Part of a small language model's weights: vocabulary 8192, 5452 steps.
Each number is 128 + 24 x the weight over its row's rms, rounded and kept within 0 to 255. Layers, rows and columns count from 0. Numbers have three digits each. The size before them is the row's rms in percent of the matrix's.

# gate: layer 19 MLP gate, 384x192, rms 0.219, rows 139-162, columns 0-191
# up: layer 19 MLP up, 384x192, rms 0.216, rows 139-162, columns 0-191
# down: layer 19 MLP down (transposed), 384x192, rms 0.22, rows 139-162, columns 0-191
gate139 100:104126108115142135138129111134089113168147155105114108135079138100117085102154114151131124090126164121144146154122107155116144124126132103162118147114107129149129126129125127177154087121126080111137139143093126091122117132109189148130172128131121134085131152131159115117120139137110099125133132144108162147141128135124090149107157086171127099163122133100106137123080105140111111139161195161111166135145094139127130170131157114097152133130100087124151115122113092184139143129144150159113152148165118145125133156140117111150188101077116138150100112134151119082199109153095143130
up139 100:161127117136080123161124140133137158170122149135137141116108130114117146118120116103128117112126111138112135147105154163152137111114136129153125115137100130134111142120089113115130175111178144114162133153207109117161133151109161118175110105110144141164129171128127089086133141141095104096084101072112128150119098141136118126155086106096145043139095172128169155148168147168142131108096126117125133100133128170162131130138119080134106124104145181139099141125152082121133128106123125137128144131099168152178126130134135112103122111119124128148154084109145103161124124145107165117
down139 100:159125103152118126131136085149118092115120175141163093096126159081117063157156157096129120144108118165134156113102132104134099122118118102084149132129141118125131160156140106118124167152124116142139145113129130124124109099096185131105098123136155174143135156133110131135123079128146165137152114149093158154105099138174185149127140103137126091121102092148167143148129146150134155104172094126141159117168103164127151135146060131134094106165103098147117113101119111151129123136124162163119113132157118135145101140097122099107171140140107100116112174113126155121136161139092130139
gate140 093:114118090181108142132146128116173158124165105091154162117139144117114090114108136093100149083165143116171135154126153133169140107127155094138073126109157149135127074097124138157155120105145172129143159080163153168118161145130129132115101118137136141132109101140155125109146144127126151160170114126153107127135108127159151160143162102124100116137113161166144129142136147102175150102186150174112108131141141148097152123090134121159120130103159123117108151116081165084110134110188128143140145153147133109101116097091148118140114083129152134125144117117120165138138145154120139126
up140 094:110104140137149133130150080136156128085097152141163103083141132192100088119155164112108144136107106165136174167140098138132125130127144115158127172117123102155126144141116152149153147128121120140087132157147134164120112166115121127100137150101165115126068133102125115114154142097098145120107100154119130152094139139188074129121176203108140130096130125154148155146125110129123154151125137126114114131124124134119130109111153157116140105102168147095116116148089111126131149095181131090174149164151107144124089161103106166112102176148102125146106136116129135135116121113107123120
down140 092:145122108136162137132144125124156088109148138137149103115092164105107144146083137092149124111116159166138072127111143103164103130159117119123115148149110068152170142132102083113135107140145129174133100147163136112152160146128129144105104100112111115106147129131164170105173104134121137132127131127114130104148120116111186116142113133127115126157163169089114072141088115121149104123128162137076121083117130141159140099147132132123130158150063095139112105106119142179141137147133134128105154079115140159089148157147143136114179136101117098120140155095114120112138102167115118094
gate141 104:149113148113089108132087150110111107110158118127088096143129127133103107102090125113133098088113157098092165109094070141111132094176113115155130093122131120082098112166135133133109158123109139108111104144128118103128121187135115121127184153173141122118149183109146116110108125148117092151136170103117117120096133070144109151149162135110171113143147135084122135125130118118167123099131111124144137132165167153104126131114173110085132145120121103117108121133081130141138151145100105106096142130146113142132156147124119109083132120122140186085142094089119138087154112121119107096
up141 098:109149128156141145111126120100095113117138162144167113103114123114111105156087119097132098118114123115116123118115168113094117128140146127156099102154133101090143110093126107151117127129087154122145149130122140129124110121175132139113157125114162097128124153158108161064145141108146141118151171132150190120126086119088138154097138149159149114089096133114062114161169136131100122167081100150150099110136172149164104129108081123145136091147085185118103112138094140103133149105095113140141115127139140149077120071144124129123112129126106138138133135082145125120146179138158137136
down141 097:127084177131135140129107126082072138146115192143129105067122142111150113129095138125166116120159113121088123101119148148150136139141152145155137120115142111135143134179116122133120089102109144114123134124121136156097140134143161075124128138104143151144130129128123103140130124114121186093128135138127182148112048149133129139129136161153123093105132133119125126137151160142111111114134118152140138117139128169119095122161161117161113109177083110109114138128153137049139117139115162120111120148120132105115129136190165095129082091156142084128179144113093099137132132122100115129
gate142 091:146145093151108095118134139084114126148141127131125129194100126108155127107125089104111139186119171102138158120132140143153080086128118126139140127118116145122122161078107125117157153139100123146149126161131109137156155119136128092118126086130113140095106101099111133149112098163142155136169143103104134091143159132141133074113156093072152154071142123101128116151115174127156102116096093125111108133115131096099063132149130121123118122103160104146090061112139133107120096150146089122150127143116136113153140111107100170114124154116145087120111121090122160148146142109103129117
up142 096:144137156151094138115130179150104104105137131133131084099156148164134144094147128115145124170132124093172129114116106138137156124158166142149077104160146135128099134123167162127094124121155102162126150079086160140101117135165134148150096133112081119143116147119126131101157108138071102125070145173158103077085128118131105147105110133154107129147096118102126100110158133163141119129109138134083136121153144110112167136134128115119110135071119155136180124126148079143121131115104176118183136166109127140130142142121099091133120144142125101136139119141137120091159102146151101135
down142 093:140131113124140103103167085146108097123149122083120140151126168088147147158082157124113105123122129130144126112098089079108114120113110108160187130137124125151144109106137116132124131096120172090143157115164107159115144150128132122122119100137145119175106109115118102187112133106119112146144137106137140198134161148086166120130147120108126164147153137148102091114115108103114169149092114115190128077120148105146097147127181140081101096163139128150102155130164117145092129104123092160121120101119126125137117147125148151148102064091128110110124118129130143116110130163137141138
gate143 100:126108095124138153135110135159156096112132132156128109133150115137122123101135124113126107109123122146138117130097110095096086146110200179105127122091186166144118131080110132110141094124086118134142161122129115132140095163145060127143139116121088130115152101140144126151124135126149151066098147130124129086108168151152107166148142134151108116128115160119103118102128116095122124095154174171139153129133130131137141147107180137183122145120125130124129164154165128124106106111100098102139085122101110143101120127175196078156148122139121123141134170150116136144139103121170108128
up143 091:146122120100130127122091120065103084121129146123168163135105086113161103094162086145137116108132101136127111106158135151124101122126113113102137142160132134112128135162119128118141129125147060137135105126105084094158116132161103128095139084168111102149061145102111118152118109113161067137140116118060126165155170090136116117121118111136097166113147128122109131158106082116117130149119119123152151129086120144095126093149105171130143139106110143125124125145122131130167108120110148106109151165101136121123121167138097120161171134078136140066126130123124114126165127119134096113
down143 102:144138142103114102152166105112149126164084178115144119194162142089117132109119094085114087123108111144142154108131108133108103148106080168146125135161152100110143117117164144122136151128158134153116101162127130138092099151126154089111212098182121169150155123125157134113148089090132082159116143149109109139142164103123122117106167118110156122138121141142167142108157135144126119154144097136127130140133143118135153120083130109156162135147156136142100123109120160116146101102155128101100139099159102154133151139124133122094127154150073132123158123147112119132114145164084119143
gate144 098:144108145091087142174125136114121174112086182097134169141155119149112119135134137180124139120116096135161100100129119088129112109096099123116139146127135119134102124115147155106123151106119073108172163097161141166117164143129155195139153140135124172110098096165125163104077114133143109127120151092152154124122169104150120158125110111108155134133130119145105112101147117134099091135117173101126129128151125137155118165125137132102115094136167155122109116101112130145093114107087169108151155154101136146117156129129167096160088128188129153145131097121151102101122110122131147125
up144 096:113102149121076162097136112126127112128117130105151110104106123091118151089122143121146108143120157074130130127150154145147109115125164088165128159125115123158136132177131115153134079096091109116110127111179098127098112145127058145145139144132120193150161123124114130153118125126101151127112127137172160134149100129130116107104140128115119127172122183150109134141138127113162180136172169134102149200103134139163139137145103159153117137131113081160103122146149140099117143106147157136138108155119131113113130158126100104119128134075122135091144147107134097093088118118095142169
down144 100:108155145168106152088142146117103139150130138121133144117132095127179116187153109173115139097154148124116101162146144139154123143133103087115163163121108133109172137133139120103142130119149151132077105113138149122114146102086119129081146133135162161129167170131145092119145155123128119137154098137102137134128112112138122134103109113122115135130145197124171125140111116156127157170087117144108114147150152154121114155160182158123116127078159118053153097134090141137134149096134161137121115094150121107098101125122145138134161173130083140148164166127151119147120155107167116128
gate145 096:082141096101108112143123172178138114145142112131130142133130104113157095134118091129140145161120091134132144168129144161124161091125132111135138130109158131132135109145098112143131139086124114126149169131109134121155146137147134077102169142101120129137076113180113179170147135140130108086120135144173058110122136107104172159094091139120184143091162152170082122135130144152112158132126113112096111116133111099132117108128153146111164185141079103129080164148133150160105125139145132136131127124120101125107087108117134122146142139131133133123162132151088131163118154153112113095
up145 096:163110103127131170128156139085103121136134140165156134094116156138138154092130143126107126142118128146152145121148151142122166123165104134112132112100115093160099092079120134139091131165145110142131124125135139145086123117119100124130115137083110139129131106140042121135126163130119161144130179135126143078098069158124116124158176149144093119136125128118150109135100152116145105128188142136136182094141142144093137170146139122113123120099095122127150185144062118166136116154109106121133075110130155121164106125152147109165110137111173115155139098126121135133129151091130144140
down145 102:117088115115129138111129109130192111098146128143102122111111161092143147099118117084122110107165119128113116151133125137091142128108136161137148062150103134150102148140140098149129124094078154162096078130101145120100129118137121168152138145156096119191143111177130143085157081095101109145136116097129104149124101156106127117137134134135151077145118147175157113147171140123163172111111169097134106123107175138120123088148111117127135118129143126132116104080154154108150130173130150126164119145143097123151154140110155137106147097124099130101111148129101117121154131093152134084
gate146 105:130136118083087139105125135127107113158180154163111106165096144128101102135142185152127121153099115130092127144127130138090129104135097113122124153121125146124137112112126084105088159121117153119136198132128119142111115113106104110133138165108116137193150110074115119138137149140185124082105128110112130129136149151141119111131195102163144163096122150116124125091147145106142108160139139108177093126078117122090140120140095108135111123146162134168128141125129154143105136128169115106126143137144090105155094123097112133174115178164099131092105120118129115157105135111135160161
up146 097:133099151113118121123131103144122110132074123145147161108155099134107120111131084139126113135134092133168110136130126127101118091180105121107125124119141106081138133136136116089163143143176088105159148096088093087145116172105146142133132109142115183133122142127137093152176146112156153157120097079086111125124120140126110108140149142133124155118155137119133164147107157157128104101144138116097109131135171170134125122121107160094139127123136103152150146082156154116100125157122166158146144113100155119173147124170174161136085118050125140116105113109147172118095126108116122154
down146 102:125131129152127121162120140100146150118104071124139132145169133117132163137109134133100126125101148075101112106113118133112150111161107154110147122127125147137112157130108155093106110102105117164123107162157159071082100123135125167097110124111097092093147126128143161106108160131138118131138136085137113155104173100104070098189137096135096143132129146099106123126144146129121120101130148159087096090165146127130134161121131113146125175136113137093123107165091092147109137168157120100129149104112128130147164135135173108110123115090121165140104107099115168076139113080107121105
gate147 099:098113140098087092145137167140163115160134132095119113136157126130114134160153137082131164096115113105153107135113187124156122140123138127141142161151161098112122116159146116149117125150087161123102145119111129134158136124172132112161153080174138135137139106145108119128143115108124106099122118110111147104117100115085149159091149151138136156129121135120133110158143162099103144151134160171146172107094124132129100089180170105082091150114106138168111124100097122110118112172131153073155122101168139136124171129157136107142159114127096172128155110143100162143140108084139097106
up147 100:146116146160158112131132134152139123119132138093150134132098086138094117137160159095146105126127120098165132157113093134117154150140150110090117092123150151115078124156153143129113159115106142092139113151145138117106067127127156127088147160128159136114153107111154130109144122124138121135099117108126087123112171118136130108165140156124128160101175111140159137082132139101137149135086099151128149108090117159159088138138104131097104185057123121160133130125148127115114103167177139115128156124091158164125113105166123113100089127122096105086127089128106135072103144091090111124
down147 101:072152120139125142160143124159129140137158118113121140175133145131132142158172138111099126181131124162147111152117133109114110114109163177154135138118136106127100160144090121167089150182139162100183145148158108079129148123111121132095121125110160148139156117155130077084160137125080115137134109106119105161100083118154111110120138109133136117084140109150111115165110132106092100135125187143108141105116132068122132106144108128142114122113182147148103138141151116081112156191159136119108143121125119114138130102127096149143092112130113125114127172091122125128134126161133107096
gate148 102:099160133155097106130127151114133130129098139151105143121118145130112080132131154108125122122159116120157116164132130127164159089097103159155162098119149102159126119064138142140170108123147128111149128110179137122127174155092150151085152130110150102132113107148085114140114118106129101109122125137031176069132131161142104117132121137164132102145116105124113120114098111127105131115134164136138150183105106123142132148158162098149150094122088118127133101089115077105118120155115112086140099131117148096149098159099118149141116119126101142087101151135112153110132132177114130117
up148 105:152122120083126142141166077141099132125112095114148174112149114120110104171140134128109130160173138118131137122137139149147182148148141153132150166111109078132119163148148100113181116108118154155131168134140118125121125124159154138116110126142103081113133121116135144123113154170101133104132126124099148122176137135126097141120091113138094106075162118132100175133125072106105152136076155144084140118104126107161153087102168135191130153129147140153162092115151159154151107168132108149122166120130119065127111115152087116144118132146136142118145100128161143124113156149136121134
down148 106:146165114112120127114131121151105172134147152110112131117091115108198136138117099067174147139183144143174138136127053173128146145093109158116165122152153127141111097173103099137125156126147108119160123118153131145144151120114134107083131139112100134107140111136170149130127125130127134114120150110115167132148103164094128166117112148121114147140118158147121099089126163117098130095131143187147111122084154126139107092160129178102102102111140065106158139120144132086120118105126139126140125122101142100123102143145127123144139154138160123106115125082131145116084171101132120108
gate149 102:113118133158135170099168126133156154148141110121104125157150108109076134107169148149154112150125110093102147159129128104150106130128125149143140129144109159091120104157117106114135118131088141142093106105135120146135164134096139114131142110132151157122171134128079137131127149165164139123123129117125127130120146094121121155093124141127106066097140166111137099119160130152082150152086130135109139112121118085135150120124122106145135125151143108132158111098129116148152142119084086178089150168121104125159149136168171157169151079069146088080150111135129094094079131145093161146
up149 101:142118062122148117123109121153092113095160107135114111084098121115151112118122124158136121120112106113136165128117156146113139092121140125108124126153102163137111144132119150082126131176135102144150116143116128097125116116114077132152084130143124147109108148113117126122096154110168128092164149097129126145119130121115138140160130115099175101136153165123150132116086117130130146143112116061085145121131181122129143124158122123118115175170149135110147114156112126122112163121128121150124093150172127156106175104139140114142183135095178088164111180138151125081112134121166177068
down149 104:117086119127117152155101137125063149121137166114094158103095155108136142098109147121130169123090144155110137098101149187113147155129139125121159120099126136178105157166126071109130096118105143113131146139102137128131135132119084133121112138126149138120140141121107152159138120134106123096112102143155104111080143134127147122139118121149151132118148084125184127170121130119150085092136121146105156126107164129100155108145132142129130100095113147108060160137136183107150104207118178120151120121124116113136102112117134144101142127142117093159168145147124126143131061147138109114
gate150 105:134135123149131157139136166108134124124098138145092079131133123107160151122130101074145135129143126160136120137127142159186150127126096112169158124135117203180131179129145107143095122114162155152150142059126113126136152181151091146156114122098140137099153123088114138142120109149106108154128130110111128092127153102125115134137149139133111144120158107119130141154163134108108133151152124123158126115098120179114092135103040080140109097117104124114123109161096118120120137165132110148148132081131138170130113169143128179128114146132104143110081116122140137110133153145154141116
up150 094:068154180127136170097155130153113117153131130167158121119164131149083165094164103150105119160117115102131138129098142140120097152141113100182135151132136149148096179140121127160134119160092127117147145161139122114120125146118125139084116108127124132118145115120105145091156123142133129078177111084148071124101129146142108138182091092152146091137127157119067142166110113093164114118103137124078167140155135131111149124133108122096161135126132103098128101122139146136099114150125143156145119094165139156128134146172098150157129142159156161117131137105127166093131124128129129113
down150 096:125119120103116133142125134132101182069133185160145137119116122111131113116143113172123135138133163166131158124138155100131110108123180100108126109121118172182135119173110094122154105122101110146142133136117127178090140154154134121117137118132155075134148118125084089152125127113120129126088173140065113096129110127091100133127132114115118135123162129082173141099110151144102175128116170116175124157096106105136155153157167184089097131092068101133118118113127145103104102126123110135111113158121120146087158112139161104155118126147123123119146141111131158123124105134149119126
gate151 102:149100121134125127139164119136098110129130121122140140132120129150146108104114099107131155148150170077118131108117144097123117152162133164134134139138141145139139158108107110131131106115146134173121098176115122181133134160086089102137140118103135110113113164163175162111066097123107167156119144132153134119125091100115161178140112115103157148115130144132136121170130157109090122144134132151125153085124110105091143103153152139152135125145127131160106119142076163148116135106087081138184097131131131131075120109143165110089082092137112097163112150079142107109085131141118154089
up151 095:115112122108138124116112137098107122147133156082170103128091137141099126130160144116070085153094142136092131124167094107142132179102125100104130114118096125131117117154077159139116168130179125111090104151116125172139142127150161116134114169185122149115164120159099147135130135155149122113137096130133098114160138137135114133120121130136102129149097172144123102158147063127104122072137149121128146158126127133146124187100118123106160124094140111071122093131193110145148131110140164116147147151152099120104129095153099133119110119125148094126082161151132113099148135128112112128
down151 099:095177156124099156131126136139076167110163125153111153120181153086128113115133138155126138181154124160154121125136130120134118115155117106139093150071098148138093104146126156093128113098111091117125124142165136134133143164152111127138129086092143133110105122114152132121102151207113145139095130148150091145141121130106148173134118125080102093160134146125144101124102140107128134115123126101118114170136131143133111106110129122080076145099098114139108133141107143139142122142131146138074114108125129141095150168163154104144126125093147147165120124123073108096063102111161148125
gate152 092:113142164161159169115133138107123105139137144102123126099166110130106132113054159099131151107142186118119135139144128162122170123084125126134120097110131151169147103116124145193114094107084096115131114103130120153106150103123152100115102106137145088120119102103128132118086141117107134103069139162083117093154110118152163136123108119110142124121102132151158112110123142146137135170127146135170150142084127077144123100128129131162082093112149151134162137112112140129182140086160143160110116111074120118138157158103111150129133101173157131157120128122098134116105107103136136104
up152 095:098123105138105097125097145121076105136141129125090121132113115110157123094081163111191165110119143146142097062147110139096133122079156123150135118114124116116147110145154165115129118099119098112147137158119137081093125084075123084096133120128130105107094107132152117111139169124134086089112112149150146134161100134174132137130122114108151064141108168135132108143066107143142170124099133114113144116136115139123176168131105114141081148092146136114071136089105128099100114108083149114127149113123131119140117138147140130133147117147135118133094129131125151157120136169144114113
down152 093:155128179127144096147139112141143170137074133126151146135106150127118134144153139121142137128130079086150150121188123099105129124131140175111138131131129108122132149159110144095125104106173133133121169118089118124121132147138076137137095080134118120121091137141141115121124108114118103101171082112152134147162087124146190162153130140169165130106153141140148131155073115087121171100109110128121142122116146176162089139145148094158121084130129090130117119142145168171106128166125134121162156111124148133097098127156148122132113106097136123137110128086147113121133166146068120103
gate153 096:104132117142135117105137124111099089178079127098153121099116116163106123123156201160152151108149146096131165104106112094116123166137121108118113128108105109126179138127154152129168142166093098154171172117111090107145120171149130102144128127115112112113113153095125131109121112158112157156123157117130121115113154147111126138103123122153097114141072109077131121146144137200125136084124139124099095109102110132080145108140130132064121195099143156115147126128145156131132140166122147138136143116113120159122151113122121124120107125133111135117161124116113123127078093157131174159
up153 099:123118089114120163085142140117151127133140130112117120145139159100129139104108127134135166160143155122115121100113109128143079139121118083166102097152129086111111156121112113109094097155132119143147143159170142136129137116125125118110155110121107182103147131123068141109145141135124123087114148092138147124114123112160193099113132135143117105123105132124092130165130156131108088143129055146124160209108116166194118138147102153109104153127121158160148149129132135121117092131165118129145142079147156081099126112150158121101124096131150155130132112132146127129106162113117067139
down153 094:134151143170120123131114103149069069151149149117121149169112098148147113130128130140119131091139152119140145137117152081083113129116142105108136102092166121111104130129122114137137151102085166126150165102117146135149160167116151111136124129108151134109051132124084080164125079155112152101133157132148112114176111129108121109110136105174143170116148094121115123161125145133142097126153131126125111115110134180111133144122151149121117145120110138128126093115159092106132149151106175108105144166098071080149128104152097115168117081139122107104162096108136131142119125140101157116
gate154 100:142140119124130130137101110150115104154175130152134099105147123155118140138127109122135091179141130120073159152121120147130134143146163138095132141118151116117169104105104164121137110152153138142125173167156195112126104159136129172117154137140122119115174156130154143159143153162116153150085122130144110104139136172133107104165121130156099131155129148068110123119134130114092179096143153125167101097143167124106160105170183138152117122157096115168149177112125136108125140132113136150124086160141098143071127120121101165153112126138137157100119130123124159170142105134104097148
up154 098:170166094127118181131163154142119106160135134062107133113103111161124170183146154161091154117135119144167123158079127120126099157153127122127146104156157159118107121142152124144117098147111154111126162147133172155107136132103140125101142159115132133115172173116119118121088142125113117146074111122097146141113148125116147120082143137112126128142169126145134108144103163142146164132120114111124168151141114121081128096132122092139127145162138143103141142081093094141144137127118120089139113111154106147130102160132116124127117091046120084086131123109130140085145090136120121108
down154 099:136128084110106124136117146157141071111084119152105092165165109102089182108102116149117134139120127151129160114115109100119116129091107115150108158104113164128174124093102133119146144131145141135126128158162117111110150114111153102119081106111122110128084148151128124139098132157101124147117134057164105106150122119141121117070177122128156171118165110118134093087103148143136169118116147131126142107116153139049166180112141112158119082135135100147147108135137157129101084111127126130163129162138103114141112099149105150138157112115139129120118151150145143101128122134103155098
gate155 101:119121118150130134130121154120116117165113161188108082115137117185114116116160105184131137136096137123129109101150149117113112131135159139106134146136110140111141129109133115151151118140126111169172116166124191126074146134126158113109078126103166123169109117100122174114087141097130131126147112159164162132131103164175114118123138154109148112186149124097166140123149144088150110102122151133096098142117134109131118094173121134122191138151101143139180118111106130138114124147156108117134122174125081076116075122117141148152138139131128144107157133133141132148109160157127163140
up155 100:122136130135179170151127121140113093110133164149122135111156117113151142115145126168095081108130116110076137113124093140159138145140161119128157137111136096169132162109119139145120123134123125109108114092116090117109146131128109112141113114169157123100147119144116127143093082120149093135152161182114074127182131173141146141144139151166116154082118117152169132130161155127171135082174094125114169131153112128152114123116103148124108137125092122126150109136102136144196146146148118083094122136132098149132098129152181113147157156119140112167100089094087126119093151138118135142
down155 100:112122167117086113138102138163125121111132107149150138087115118092107141116089190114135119101155129134132148152123104123186098126119090101142149107140104146164108126148130096139115100119142121133125148139113128102152133118172122142114148121099104084091114151132162138119135144083152156171131159136116064084122110086133174120153134145143106162122100108135127130166118152164154109126095163083137098128158122131145141141116130125120073123138126130128150147106146146118182081117135176178145106116128120121165124109145117091106096092118146148114118099091157111110106142086095097114
gate156 092:130126127151118149107156143083101100117134115125143111144151168149152148118095143144109140154134087152119110153127142096113118155114115096162118136110101108191145118091160134158131104156166132125144150173147166167109110102122106141166154145109107145131122153174121170136115126066150163137117137116152124146137100165161137154122131141115125119102139101183154098090133117123121138130135106146124153107141157145081153131108138075140136117108151097100103094099103127058122136111131156122123145104093125147140145137120116106136140111132152137179150120161060156156107122081161130139
up156 090:127154121140112118132139148108130169149110109173119136116077132144141095133130187125183103128111153159152126137136178093120132144106136112125164112153129121172113121138148108114143092120094147122111150111167086142103133110148150151125141180116134097143133132112155171095098136133111119117104142077128175106156082095148115092118109125085151147150141163079134183141132109128099128098119145139127148109164168078135145152132114158129114126166150140099126147113096141119106158116105162095177135133141119140123102126158096134136129077119143125120161142101162068139133130107156124129
down156 094:114100128111131154119146190082119139126138117133145124119111080107117126113145125151109109153159158159142167135141100138127129094090123088092144125106129154139127130128148128133118114122111127069128125133109094124073123131086153117098137123145152110107133102092154133107111117147131092119105111085132154177144069149155131153123147123163109155137112143136090185149132144106101135140122147095184124114144126133111102161138161132088147127078092188142138177113128156128120184124094078123123150119141158107154145134094158128153130101159125107135127154142152123088120115132159093135
gate157 106:106116139142140115093148127143130127107144132128117068174138073111162109148102120147100175161108110159172155097117159175136104137062119148121098122093126138150138120171132116145147110115149117136119112109074093148128105096128133097110125138157149152156136176181134118120126143157143168151117147094092123088130113169126128109135114112116135160118104128142083142112119151126126147071169156142136158110136097068133164108093134106081096128117136131128133119128097183120118134123116097117102123114153151120124095141124111146124139139102148119114135160098119162109115170117121166139
up157 101:193138121141045083160167132116140119119129121095093115115131143181140120108130100120123064116143150105165109165135115078159152123139170093103107145140148113142112091133138145187144166140128115144125105115170091134132177132118143164147168169092147137113100134132130157147107133145126136143144125161116125126191116117149123128117111135147157117115106133139101096131123146127135125119131132134121166170129170118141148127145122138116137133160110112145110089135122093123124115124139126119143113110158125074144128131117131131138124177099122142170143177126098174140106186109110151127
down157 102:158121149128104140097102127109124151124124097160114132098120142106121113091134127128124109083100124100127143117117151112156112124117127099128152084139104131086089151150088108170149149134132126094119164111149104128126163143134157140135114069151098100145115139131115150128155116108100142091077090163100149136172078138077158140093078116111151104094158126172092121146129123110125134117126113141086082137180157150092095170121118156172119100139144112128101137130143090131125120160141122130125112127115120111141085169119133157145115126175163139145184131148122103162169114125130113133
gate158 096:168145123092094149147140119102148162104137186092157142135102128142130128138206139122112159109129143117111142129154091119117116118140167122123134130152150123148090139156133125128154093140134140154156126085147114148117130146134073111149182143142114139119125115142142151090116171149133184134090115149133109129158123138121153128125126126091119138162183140115164142130100170134137105122114138138100106128137138106132162095140137124147151090157140167145130168093163131106190145133151085171098145131180090117146096129134156115138165123123110126105092163095128143152118127158091102156
up158 097:136126157109108164127148098153114091152183119133139151143124135089127131156149173108087149113134144150143116122132161161092120134126088109126148117125124103125150079180139096165097135146139154162135103085162114150156129136189102118126094120120160122134144147178092151119131091138159111146127103109143145115153127114119129115149103130141145121112137144095137077106135137099134122111149083122110124176104140127120112136150129141157109148150138112116077117151127105074106078107047137094100105110145158147146166076122131104142119145144120117137135163092137150124139115136136165140
down158 095:084170141104154113129149123119124158145102091114129129139137149126119144138115068132148104185135158129090138169092160127126117168125135167153114110130149130124115117145092147121089119099136139148114110146102090101118141125130161119082146110091123101160083135099100106127093123132099133164121143134121178103154188135141164141145095105131115119165155134117135113153129106153144120141112183109108177135138122085143091145135136141138159044109134121143176110112141143131128123111149128132117117161147113092105105114155107134146092149090141101075135145167139152127148131121138143104
gate159 105:118136143142056101072132095135075158132136088139124136132138122153079117162132123139102115126103158139126109130158150141135123116146106110136112165151145133115144143143122088127142121134123127108155108189083106116158151126131119144080149131180128098130145107130144105150133168120137141098132087110154077085115118179109108143148077111127118138136100139102114120129116154112125121135124130109150092158136121146151166132102100160145124125137145175081167116136158131123126126142111112136115138063193117145098094142153129124141160175107094170091123105142102115116122148097140144144
up159 105:139122126092188124092163121167141118141123075098145144116113114134095144129141129105136138140145140051130079080115111110105113118179137157128154158131119176121139127158076121156117136166125094140111142110153137122123159128149161126096131153123110179131153134129126149143097149115128066157117155130160154141173136113102124156137168141106154132120173127119094146087114126094149115100098132109114117116128158101135180123130140122173115174124145145137145203127106139116102156109103142162131130133108124111161138138112156155158123128140116155130143123129157161143160137108138153136
down159 102:101077126146149132145127113151164122109108105121124126121144113129133101166101094141108117155073137127137102152124133114129100150151105159130136122103125174156172109102156159136077145139122129155159127159082110128141127070142106131129131125108141135122116120088112154156130115120126159134162176128116120151065120152115107109111119115113137102091141119111144116135168126143136102118091145119161141149166116091148124163129150074107128099143116108086105137146174131101080144129073139102106152138135136094129170136124147126123123103132111146194126104118111182133102075141169097118
gate160 101:095151119129131137113117172151142095093112110164143129109115141103104116102104171124166128118164133084129093107137125090094158139104144139138154126084085149155102108145118161100129103138166078162132102096104136118119121125145081122114178142090144122135117129128097138150131141115119152127109145124121090160123148144092129099132105131155099140114150117144109112088107133095180143098107129139101115090127124162090088163118116115149170124163100157173122163141088134115096140121127103095087147117128127135097142114143161092111085114139141136156107124164146117109150130140051138132
up160 107:137141146147119154155081166116174094105122095147129132143123126144130144153170143102074133127104127137119122133132155127123108145143131142140097123131156107114117145108153141099125169119149156163091151120173137205123120130134125118101117132105107115122140069109132131131126118154152145132096128126130154134130134141126120125133128096132102106117123155162147152142151166163110143129167149137145119104149131129175151099066157166164144086135116148171145121141129112125098172106142111105133108168079158145133123157130177188142071100125106145149175077093141118127158134122103139162
down160 109:154146135132114154151142175140170138108102111075138175149124131104135155137186134102143147159163150071162183139112121120086089096111139121126092090130157135137118131170057146120108102154144135097117130162161103152143131142099129131146137152142149121119104140138108126139076158159125173126109119147121087119100183137134107145144155146152122129104154131113147153194171127137136133146147126156124133143148137113144125142107119136086152114145103133145123118135156118090144124129155130142124102111155118138157117138107116124139105167092149100151155116123122158100168136180132168116
gate161 097:159164121121148144143161110118109088143136108109132115151123207119142148104155134154124130127135090132090145123068120079101092164141136133158118143141124102135138073151120171149109145153150119152124143164137154118103102101096102115122137176166163119136135117128142113137178108121130113134118100173143113133137153166144081135106159105115138126178124107081096164111136099084128108114143121103128142120148114139091129113148137098137073160143116117144140120130112107120125135137162140128136161133089127161123133085117152156172139134127097153171123186124089147124127103119123148088
up161 101:097127103145174089137155096138107103135101160136144120126170128117121096135128106110111122158129167140169109129120117107154115139172153103045156152135125118131141101119171113120134140119126127120148152130083154122120150112169086124138146152120148146110109136106110162162109097141085069134137123113090144113152115133181140118117114101125118155125127103112080130158148103147142119130144128130178150131120149103132083137143123155104137125108127127095087124123084093172103102160128099150143167105158134164103144146116118115093143131170114103120147100192088131134080129130142134110
down161 107:128142141136148108151164131112132158191097140103161098145102147163126106164098112178133123101151147101137140082085169168126152136145113129124152158129097131123154140116115124121160155099070133126131113096118154125151123090159147112153141155088161148119150137128108149113123115157139144137126121124121147093112063118132104091125131182134133130073128122124128142093125153083141149107145115134135141140094134106134088138146125097127133146114121164120149148129124129144134153116162105135086134101131100132109126165077118153102136136078149121146143064135147086188118096161155105116
gate162 097:091132182098120115157070120135130101168128134130107135180155121130108119106108177116142073114113117173110164144131147134147123123121109154149109157141134161163115104115099098119134152154169159162128120107099203162108152121118149128120130149131145086146133120093138138135153135146134148155139153142123119151142162166150125119128150148133165171117111109130103124093129101145081117093118128119121108120151104143115180097128142167141122169154112160115133165134121098149110164101127112149131135057165118135156092108149131143096099101139117140116098146127163126150099149097139149106
up162 095:091104145106134140139105141162131102107119137101131157107116107096131082119112141141098145150176115131100079126136168099139123147116085123139137128112157124100105165113124111132127174093169143113126140141093146169138146095107155171152091096138107107133124145101092057112137142137154115146140128147122104113140084162105100101109138122159117150121100102134138109115126169118082104139150138137188077129115087141082109131119106110121122077109143121136163112097084138106142164138113111102125125145111117162141118072125122170120142105171161114150086117149141116155140111137130119120
down162 098:112132165145110113076098130110147154124109110149073101173087120154128107126116134106165106094133136133119105180143135079160124125123149114122119104218171127148129153119096118111136146152152128136133112137141129133113127177166132153094166118128175084123100095109145114101143141163098105163097122131115145174115157132133172094147120142140169169099137082138152139168123102122117162099167141130133089135121146115163137119159111122125093142115111148138120128127116134163126128157110102126117133113119097114154166149134084161098106140123159141140131124117170126160163138146142123126